Each number is 128 + 32 x the weight over its row's rms, rounded and kept within 0 to 255. Layers, rows and columns count from 0. Numbers have three digits each. The size before them is the row's rms in percent of the matrix's.

# layer 10 MLP gate, 640x192, rms 0.0821, rows 532-599, columns 0-95
103:206169082084102116128086188123098116142193154146127083146167137167127158084106151174060143101164061143114105136166129108116119150086107120110180116106156170161145199168132115152095139121132169113107106118144147200134160080102114101113117100142101158051127050142138140115080134136124112090
096:146167099152115173117084037090108104115142107138125105114058099099130162103156105174099152174137136126130140169115090138103160178154058150147150161132076095123136146147138094099113154122110153126128188093166152119149137100170064053176085152138172165101122115134162126079151147163128112125
099:075086188036120080076134100068150141139168153136113153137132133138094135135089132152096140168082062145106149112140158185165127090131101134138104080063131094085076133195178114152135064107116105107159064133145134156108140153144181131141122129132102105106103105112115129129114120097103108159
095:117130195070084181140110152136108124150123137129118167087068140076105075107102121109144141130115108098163137132146192140103170169100099109133123101160162111099101093105137191141180136140146119140194096155176156080177140070068165075148083134127114083104119140044147150169142110179162165153
100:142090093076121067142142142131094129173100113122095142100130177146157115127083157116077123071061147118133104197122105080129171116102129145176111074135153097131117178113144159098106146173139117124123101206124174151087162132136134162105171119069176100100119074139086159141220138193140183119
102:174142086102135122099105075103175147140169126112085108157194160140156138115111115108173131091133143193169168104123082131113083185098161088115153124128182125218097134103138181074120099135159168205145135161143158185160146156099151086122126119107127123135095084141138176097142096115084139106
100:123088128157108120121084116098150160130157094129143112196115098132126124109098109107129142098117124149110084108109141074112141137103078084112138123120127114118088160133128105101132134105092203133125170144169171110172132102150155070059112105136096113071136093136107102144162057115115136124
099:184137156105108152138156086136152092161147157143123160121098143143076134141185120142100075105099169119102097139197057124125139150147111097181137070124069119154085146131140120088101198166103100116101108180120122074104153105155142095110166107120171108146065126132179122094111079119143161140
105:188140156135147160158155115124137144097092111144182162150163096133095113092177173139099143119136126126053144081175185147108098116132161095124152152147112156164123103128116104119140077098101119078128167127164144134106190156059104125113145171156144098132198060128113109143087135150084139128
099:158145185195176100132131055185129152152207080116102115105130186121125153067171176122168099149116129098122144199111055099141078152085143122120132125087110165174156124099120114101111077090179145099151159121200098116131167179101131077090092138120102151148068096059116165107133090102137144206
095:123132106137129095081100110099110063149098119160099148185193141151057106119061158111134095107187093137123151093141141132142181093109068101168126177165166110107143138098172110087193134098073152183138125134106136149179141163153111121126137187079173088198144071148087110133142167106100119178
095:133130106156139082160103110135122133132170120160195166131155197148141148121094148200142171122130098157117107151152133122137143133142117138141087167117095129181113179120082178130100084125103175183117176125147107185153128096111120104132015142103117228093183104114153091162136234134067085169
098:122147117153173099070090158114167123182173169060108172079120110134160149123128120074168103128166092097087151125149164139074154168141112112160080123118139117134183103100171110167130160115138098074096118094125168119105175125112114159066098083144143150138141157152113105167079118139117186086
089:138089139196076127188127105097158096100116097090143106130100068099106164153111093136114139119100122091133187074145145106124103145181153165102143169113108115122146143066103087105092101177156079101113113103141128177112143131216177147098106103145145111126112131077122074149160126090155141123
107:138057161156128137111111162113125104084140201119125122175162160130067124104128146076147096099136095129077148169156159112151137086116185154165101131162172107141087136080130182141187131112089130125143118145103128205172153112118139113187120062145137138129069117100137121152164111180127125107
100:181136076186068145164149139109218152096128149126082085156089148083188118116149184084125149158098188102153149173125142160078163101091162065146155216139105063051094098140122081154134111116091123098134091086079163122138206094143144133097198054145174168104148094107187123127120154079165121088
089:142145141153103144048110117105127145096162115123111205135095069076158121148156147165161077131111086073170108081115120113045104118169099132137119103146155124133111170099175103015167112150182169160104099132111152122134128139127053108199093169083088112086102130165154125162087119209120124170
098:173132052117069082133142204153184163056165119107134114085120119182122141126124098126090195145078085079138136135094143215151147089166105118115123092102134121115102146088135076155111078110154099095181109127171076117113133160113082106096129175136131097107166133116159102118193150169172115122
099:147193093093102145134093152108124142092155139171192166119176128137179155136106112158111061155102169156128065100088124133114149140050130130114176080131124113076104100120111100121093131095071156164091171061110120151100083108147127109113092186100160150117168131126103152143159147109138207082
104:125081124149095076108120133115181130087118113120177133128149143127057157169111122105106116116134078127092121160087119155162141149131169138136091114194152107131134148134064084146101102106070104160113165152105184169134161143179158139137098084149136174133087118128120153090118141108074131126
100:136121104145103104135076095092128159075126150098075121153121152111105170119113041120199111167073159166128177139174159080139113179102131114117119041156144108123162165112139100067128111124107116122169104098089106105102103157175165136153129131134101140106096146130142093154151147128094102161
096:116184097103148140164149122101096148072123079153133143140091148104148107126163154187097087062138148118161174183082132160165098150132132144137153085135172124181180090112157106070220115136150109145119060165084121149133188120139133064133149142094178081095061210149099119200129143135130135121
104:117084140122124138113163153091133137151097172157117112120089167178114114103078073143177157097134140106127136115124141081136151171158100161117110100180190124073103109142143158147088100125079113150139115133138159114131132052126147114104151170094113116112159124148172189141146127154120115183
093:120127082172177056091135078162168167152090097119126128175075106113114073112105102144148146167087107080178121094146103126167113167127138129110102150155060114139136120122093176137113141127122113177206104162118098135161140098083141100148110167168128119189122173152145178119133072130088142135
104:120164130191162158162132135090188159045115118154162090121103096063119137102127150118154096157169107061099134116148143170112106116105131086146100156130100183172112074199141193138113143151149176171140147114177120149125119139140183089065076111116143084160097123083120138180118113105131147096
091:120157163119202130155109136162157148149114147070149172095147097133143148089094152150142107123130132126132073111117119105071119143123136042083195154157154162157076100112123138158111171194074072164094110089126194136115141162124125128152136081101143137112112101097117116168109186153173069074
105:159112062136118123094136129175074089067137143099165135157146121153203117050132126135155132083180091077174098156133127113103119081150171136128141076142155150116131188118149100131121106191136129083143161039070121143191111107057106121069134138126116165132117128147117220130073099112082117158
095:101099029133111140100113128111175154122152110159110091134119128147145129139104141155101100113130113115126172074199157125155136122093145132176054063193077096105030131170135123192163126125162164169106108168126110134110133140078103089108076123162192149151119146160118094114144092122090105078
090:095086115167135143070133139123153118193124094141159084129123078158107047087094151080106088126174123064138122149153125125096164170116104133104107135057144131162141150122155086111082144167188116115188138109067157080111151126110138118153181105130091129136127073071105117091126123178149132138
109:163124076107106118118071185157144048083165128132186131157149151138114140095157123150124044132161133070177168138130083151170122154157131117092135119149129120146100164115132156120046126131145090106102129166094129106103141134148181114129128175147162136149129182180113184124164127145046072125
098:152120121183107122129151130101139057108162164090110108173154118120098179124095089122161151085196124102147129145107090168082162157131107142130125123104158120141091137156119135142174189218141143190141047101113212168101101116151131140168187128104144134072112143163114124108116099084173124136
098:127106171111100157141072138102135129135178146192093121108121143100155121108126160128151153120139104090124179127151057111137116092077145128093085173134129134109099135109121151139127105097135127158140067124101127134087134128138138130130116182115178108097172080125139091098133146136117107174
105:186136106158101115188142100084196095072171188125131121097081077120127122114159156151146187173178129156135107147088088154140140056133137119108164123138115152115076132108155165101119160094143171122176099083125125181065138116129146133126129100116134057103212146114153099074092132118134160140
088:116110110121098164103115122106102129170066125101112091158131105142127099127097093098177184110117146126092131076140090124146171126158168147158115112118078152195165103158094120116105111138076074137107119148111140187095142091183085144116162137157134159134131128112099068167127127093088147151
104:093133089151107181089109158183175157125180159058121135112123151170066129152143099164166069101108154130102114197061069138201098161090149160153134155148178168150118080105129099140092140127099182119137066166130117203142105090156182107125117141171105109092103067179200162128120125151106152131
107:115129119159147121064129185062121092067075090072132129121087123133128148115160153150143097124134101061100079129124162094124124126180114135154149165108146130135139117158164154129162075138085137091072133147145112182151150152132129118140145120187081096166087128143175169125131150107097093174
099:124142135126165145093109139134146112113111107135156105121111138105143090153132171188097119158110081110079134125128143114106173101104138175092128096083131107082119130077178114141137046133089114147118110177139138076104144126156119107113127139104133148099124107102128109105111101114126124180
092:137109142174152147157175077034131138101131094169085143140167128168127074158016157170105103109091166136066106108088112126106099141154096177091117162152133120116127111103118110176146167104124111122106137200103136149081134164179093127208055161120171135141151085141121152201136143155136129090
094:196150096123158126128095111160180156176217140111166110142117137109122114142129114142144092150149154123186206135200130174128136120096124118183116100077054124136118144177142120125149106106104121154156157129153133117170126131131072106099178151100145151157143107148138183172185105124112189171
107:090119123156094129076137084179133102144166153053117082130080094106130148083155148154148075145142108115143174094100073153124101103123134087119103168096084133150088139149129154125078115105166144108124152144190181063162117158151147094110114046156187135123103163145207137110101178081114073089
105:129126140142129143121130163148151185108186088162053142131084139081141111101109103139153122167051090134161128129099130110133140103151117203159178139124122147101094181127103163106095108063153101122125145174077113109067185192123148106058146098087104082145148178147114140068123095092122139181
107:164147138125120142164126132127136153108075139167084089147106111148088151132152116105107143104114064161142078066116156111120107133163120173201159091081126072169050213155165131132199103131121144109109113115186144144115156159113208130094112113168148091089055168155128145143125062108133119154
094:135169107132096113176133131175130082150182084201152184132112139122111155093144176147201138145110136146162227090120115158099144122083108110136188109139108078108142120112116148109125126112073127166117111123090151109112139114081166098090145149148156134149178149135108128116169135193116022156
101:129135131141069151158143127138148142076131170077106184149075156103147096136120168178122082133141185143152156112165160136110202107172076166172138120125110126140106183158125132101172128064078175118128125152156165155154163116157156199093146153133144083118187186153107088098138154145117151139
105:174141150148120143093100136181138111103107152161147169137181097175161143144094152080162085110161132113134150100155101137114126132176094086141113057105166098104130155112149090119150072166134136173142176124100165139114112099134120090145095111097122118074066123092161134136137131117105175108
099:149087101111113133130111114155147136081133112135177192161124111113122113099063133090141127134122154103162124145134161055115107104154050083129127082109128188169152117145171173116153170093155123113162153157063109137228142107166108137135142200139133101181115094103175114100147146153100125142
092:137157099108124090166094190171111130124135068100093172145140156116133154118121096137095089192159126085092143144134223130150110108140116100116124128133222127157130083116115126068124148129158173139143076163161145106157123163166129119168156157142157103105162160076106128079163131145183119157
095:153139144178091121169162087118114098119097078148116118088056109154174148153099046107140080159127112116097141095091079152135138101117101107085069131092156151143099142096094099114096176115085168147139126151096127124149059150081111154142120133118160168173112145101147188129131096137132129153
093:117082139217146130076089140078121094081154142101124106161114110148113138142107103101112077127131043108115136162061103126149121119117144100100138124167115088091117115138163142135168145134150115140175135133148089116120031161204116083122112132142068137133173107087106108146182170155187056169
084:127063179114156141081163131128129097181130189062161141117163138117135154131112133076046088138083169157119119114034139099101131156155108196058120116146124119096141154108101136131142160118165141107173140131114092133179116116097120118123069072114116094129091097084160132133140129158123147158
107:177137164164160122117097107118138160089106164108119107121129098139117153074142173135136035092111117075105135115118123086153165074130092117161117108131143105108105147109146132115130121113117130076163127139121143137119113138175150096171132106107178158102139107150173218155138175214137139197
100:129131122105139167166169166124196147103148156198200145113120093092121115082104150138098085180127133127138106070061174150101142109118114179168115122128174127140116160103186152131077075087153146113151117168138129088116123134170129087186091119133150124173081086107138093120121152109150121084
109:182127151155124154143120131111129094075124156112085121132147183122185114117122204142150164160133116095054102076098129095187168140071155207118099124160172112166124172132187145140137115169146118144116087049172079199171115142112120098064134152111125133095177118133144156091131140160163125115
106:115144124068133123091164147143095178137098103184127142149146132122124104101176154165148104141128082124101135118164085112134137146142118121141187095100124165133052085137139136111134166190175089135163175131119223083141151166110105077112116128169093147133117157104095087122091116148135153194
101:120106168141124124154140179095093108123122170119139151134091145139096091092138132135151060128118150085144082117136154148114134110130128177099100076131153132164163164155148128115191081160101117111138061116121148111100186151071115094133180093111143085100143130135159116146141118085100096118
103:140146127134170107087105113146181117097137143115065123159101181139149069132103049125182109123115107105075150149151135140173087142120151129096151100101140137086124107141121138138086132073043139135156093125107112166183108104137150138064174174113095118216092120127145156090131172082109141184
104:106097135119083166154157125123216163125114177131128102099092147113177114159081126107134105109147101136119145116110095123103122157074129136162123106152168116096136144110105130127128110145083120132122143114096179090099181160140091186075122193139064083107097132143136161157065125159121132092
100:112137142149122137103160141126122100124156130112060139161054089169123101100132071178108098111136062091141127136118069071122102143160086131130069125168112087109162112123152172143095146109162111091146121111123127160090123126141117128135157145145073110158159112193161148162162123154080169151
102:094089128096128097169135101120163145099124166098138083165181116128140145133086154088141096184151144104170100153121115143082164089131114111141122137098091141093124129094124114144151034177149117139150132144169128148100155117140211089120136117111166172140146069157193168121081094099082135143
095:081111100093203135077174114154084148104116132155162137130166151095164086071157106103136129155093113097113114148119073138080130090118114082094165207104073140101144147159165131079130193116104159156149081196155207088184185140146174104154143139126114083138108131142161101129090161107151144178
104:082152074118064177129113121129142197115106098085115117125141127115140123154161111135141123122176133155180172113137150130128145124114108145115194108139146171127037147120167149136139085098116064109137116152098177106149166138161071050126087123173164087132102106092135114116140061152153175076
098:130102125118105153132088174110132214091101147087140109106167189124148116097115089182189145103082108137153085072103202115133138150104141188160148122178134093096081122145122086164137107125105152111180153137177052138085151134127097123172119138174133111094169143103225139093106207120140161146
104:145112162112175062117123128123090103066176112153136067136149097112141126103163078156168100104053111151113147130139126142130095156077099171199142118107150108155146069109100114117084140197045114143109126128155178081071057189192105101095152159078123125136107155139115137102108153095097186131
106:149160095060109087163102121110113105100103127127103104171103143068151140161125141122113079168099152101156176128152117087132107137116173146124143156176129141099162174138159090074158110167106214188163126179115137075132172150091124124109129134185131054115132177105161144125096160131184097171
107:153110080099161123136080173085123163098124166113183126212171153193123100187148088139114120138100067093085152120156145152145161127095128123158139094114171094111120104134118099115103181125122147157138094102121140100157158147122159102080126049109133144136090126206162143103078193103124122115
103:143105082133118117101140160112133148096133165076103151156131141145163105128139090142175153188132148125054079121111130130147158136090145159190143098126155131149118066135147062089121169154153137109081134119115130126169147072136170123157095053178126121180155129143119146122125116124183163152
098:122086127185119139166161164198170160123107123139081157100115124116136166141158125135198158140121130152202170144157081120109093167097125101120084097177137162105128095148126132104086062139144063145150137155112115084109164120142179154167104169072165069106118087142146182092118078187112147136
097:121124117086164085134176129190110086138152199156158069161132158063100151081128059170082127128127068140148092140065097185090092108147186177180108120154126142120132102119136120149163075109116132114140205108149186166137138110084118130134119123140090082133162108111147173118087166196087120207